Each number is 128 + 32 x the weight over its row's rms, rounded and kept within 0 to 255. Layers, rows and columns count from 0. Numbers have three digits each. The size before them is the row's rms in percent of the matrix's.

# layer 3 MLP up, 1536x192, rms 0.0596, rows 1118-1125, columns 0-191
098:133082166130132137137078077136166193165104075160106091150108116096087099117156154119113083146078150086130094158158166067128096079107155094072135108224156121095148134083135152103150152203162124119083105189126107091174084105170115105134125062115095159151168108161178094160133095137131096150114104125155138132103120091115106144119160163155123141154129146103196110096090141133103123120169120159180167145122154122108124120114161122121134168209133170069143103123080110181117175094129135121128165151116182113071079094150105126129106168164119080111094140078129134108158137139114090231
099:082091100098149134096148094084197150125111122114115140104135120141111104126118161125132113123191088136136123104148126111213111095126141142129156123172101044121087127147140149182099155153150098096041096187109137144125128132110124102195166086140200063139127134087122199169115168119130146122072128055191117161141126139118132094127071130066127087147123065178067119132164153167156098126150141142137106133133163143128104150143155117104130177115139101138129094150139149096135109133124188157094155159061157043092154152096085083155156123072125080115128122152112150133156072166140111064
097:133097128199128140161120124136142153129114145066101162162145140100104142116079152110101090145150160155087137061105122091137168097183181069141106114157180121080111133174119096125179187090095083102093077115072170081152162105065084120084174167142131109104124124140115106138120163131142098077141102168113124158076104067125121118107174131155126167087158177127106164148134096075128131124171097166124079157119146178107134141218111118120147193131166168050101125143098117115126168128145128110128125144088160142111075157120106133146144144153148148186099079162141220115197142106110127106
113:053108126132161084157143071106175109151093176136113148198123090118114147150089193119127150097106127084094136122084135162126125103122098068087074111180130069145117109135127138170138163074152081138120132121115122127085088127176135118102151073127131115098083183156152159178158164132172163128153086154169113096096143156134138126093158184114187168143197174134117096127141091125100114094127082145121136146075121164086121140109107076096193195129202159061099158104150119062128129116194169118147169172120178130100175155097134123150141131114088125099110129140161163142149098181143087133
099:116147112119182161093166138063116192163110102086117124177117101137079136128120189107127149120152145102140144053089044118152115180138109122111132082164114136109137119141099146137119189122158149126119117165181129109156130115063103162106094123171074161142179159127137157140167114121187129113093192197159182138123115096153179132093221159136177083137132161117101153191060145155121084183116118105120113081136072178107178141128167091111121134135107121162162064124098162128100123129153126133102109085037149095135134094057118133133098116085122111154146120087129148125106123129117168110
096:113120135108124139110107177146148184089133134070160118107132107136158103134108174118105157137064155232091106076073132078101152188100126103055063136145135180076096135180126167175113154120121165121118102114137159103143154125129129207172142125106102156144214127112205097116175137101125116153102150133134116146162076137066101115096155123093177160113128101105099163099133186184126129145126132151153158087112157143134132124137154125108169155171114161110141198180081155128107160093120165194089091157117109099129173155097128112077098128067098149096142116167114137124113073103146084122
099:081095158125100144081138127056158141119096118079154074119160165146079109114145119080137135110092175146130127181066112142130112114082144105110113096148142113113138173146152113129174203092132128113145100128169118102155108077136079100107175132164064151153115205182195066120195115110126120114100166112084120137106124115107098087115089145149157175103080084163120075118126140153081169114118123181155171119127115163065207125138115092116101143118177144157033193136083132159126163131147127175119152155105143137107124132133072125155122149165094154141115089152192133098166174116102089126
096:134131148142134150127093112135151144161115168165147198103104099126122123178153159107142096064120116109156126084172162130097158055131109112126098120140144084103137116156115137189120166148149124119171189147095094114101115143147160121085158081095162213125074120159079131158137127154106075099152126140148143154116068119087148151119109147063176099104130059150123180133165108054128134124127129111137135093172118131114124069138117141160143164170119100156124217169169119121069176150086144208072106061144132099076128163087082184165091089118115122140093153120075159070099140137108132156
# layer 3 MLP down (transposed), 1536x192, rms 0.0595, rows 1118-1124, columns 0-191
093:185119079131082186062150156138113083149081070105114140126136134102157123150112114118148144148119108142149135135073064176115164169157052126162151140126140129132149145143155148124112155072082085165110143128183067113114114156086149183111140182205184083115113067126129136113146155124147136059142200150146100163111097179081143132123142129086138172111115092074132120126131115148057118126147053099150133150099072110135138117122108200110080177093131108103146112089196124118119138136077146167189073092119168165108155156127133121157154130092138158115103191160133121149093116143169164104
104:108144128161152131115117102044205118130111086113063107122095175164126098150166092178098121172081176140097185087105106121157194112164143126092177046198144126116166089096148160149152177154106091082117104131081060132094131158094131128098114148136100123129147076107120125092125162148110081130143135149125106103108139108176091076178174127152141082100163098120111100149132134135183129140150066126181157114149145122165120133110118105066098134115139110153115177122114160103089118171174142120126101039182168086127137093098122160161174174129123196120138115109168129146182157122164104101
102:118169118106129128050169105093088142135134145140116119066064103118099139182138118085133098114101109163205159145121130180122047160114111060166144137116140146210202129121155132142062093156201195108125163157128106157124090158115125044117147118147148132142153138152153129145102155144154138166124131073172105121166141169129106153196145114114108091177124082148142095100145119159116092145116134166060176122153099157114127111099111128123073086057125185173124066132138151114112129134082129158162154074145097175114158113090141135140137107114190094094156109091112146118128114155132079160
116:123065174129111133130083137133099133124142114125130025136172208125136158063161099088136140200177191133107086135128171073088056122149164120209081139185151141125103101116149116134105132111145079099148128136092189169104122122157099130134161137122105166106157149109148118082094093132118092145111141131120077158106136135145101127189134096158083148115158112117124111127114105089125092073141090096130130166202069152121149110182141097134136135084135125090085080125129096203130141168167089156170124114129147163176156152082117164157102100117162168157172117126085166185102137132148158076
103:132072143129098113170112091213143054157140145082147148143138175176134085164119081104108100113096135168102118139155197138096119065158103101169118109150126115154096112075045088113126112125088082143161115151031165111121132180160056138099161158106125146122169156128104114143141128120087120166119108097114116109096106110112058150127112143110155121151186123174117039123109125166127133155102161128154130181114139092133113116156132139169154120162150172126082133172088105144121118115136059084182167106163166095183118160174166154175149118129167139161158158113054137147109145157111113170
105:122087133137123131144096140085117127132118079183142105177121123097146122093133134097170112140200136171136148132081118125122094050165150126147141125109126100116077104120088110125117111163130111136114071145132118117144140156134126104101171097145135106122119154086137127137125121115094190095150151116123151176069122103185087151083103114213137116140075149091161114177048139071094125088126137114240159195131166075134133162155111156096178089158075174179143122070184166177178100162103169114109167119086181116140108146146138182123078127147091106115080162138143069086149163136138109158
099:118145215096159155155144109146126122078128123134098154132069178098118111123095158173086113101134154134106117083214137127128149138117141157157084156098139148096106081060090067089135099163090128091117181171163092113105125145139120129191044166090176159106102133108136146177119120112111128111108148117194137115170102136159148189103131153132146116134151128226084151089094146118191125147182125080076126117102115177133133193112100160129146095105181183150139086160101113080122052184122105114142094109153150101085154177173155147142084107100143138129129133137130139091083091134134109129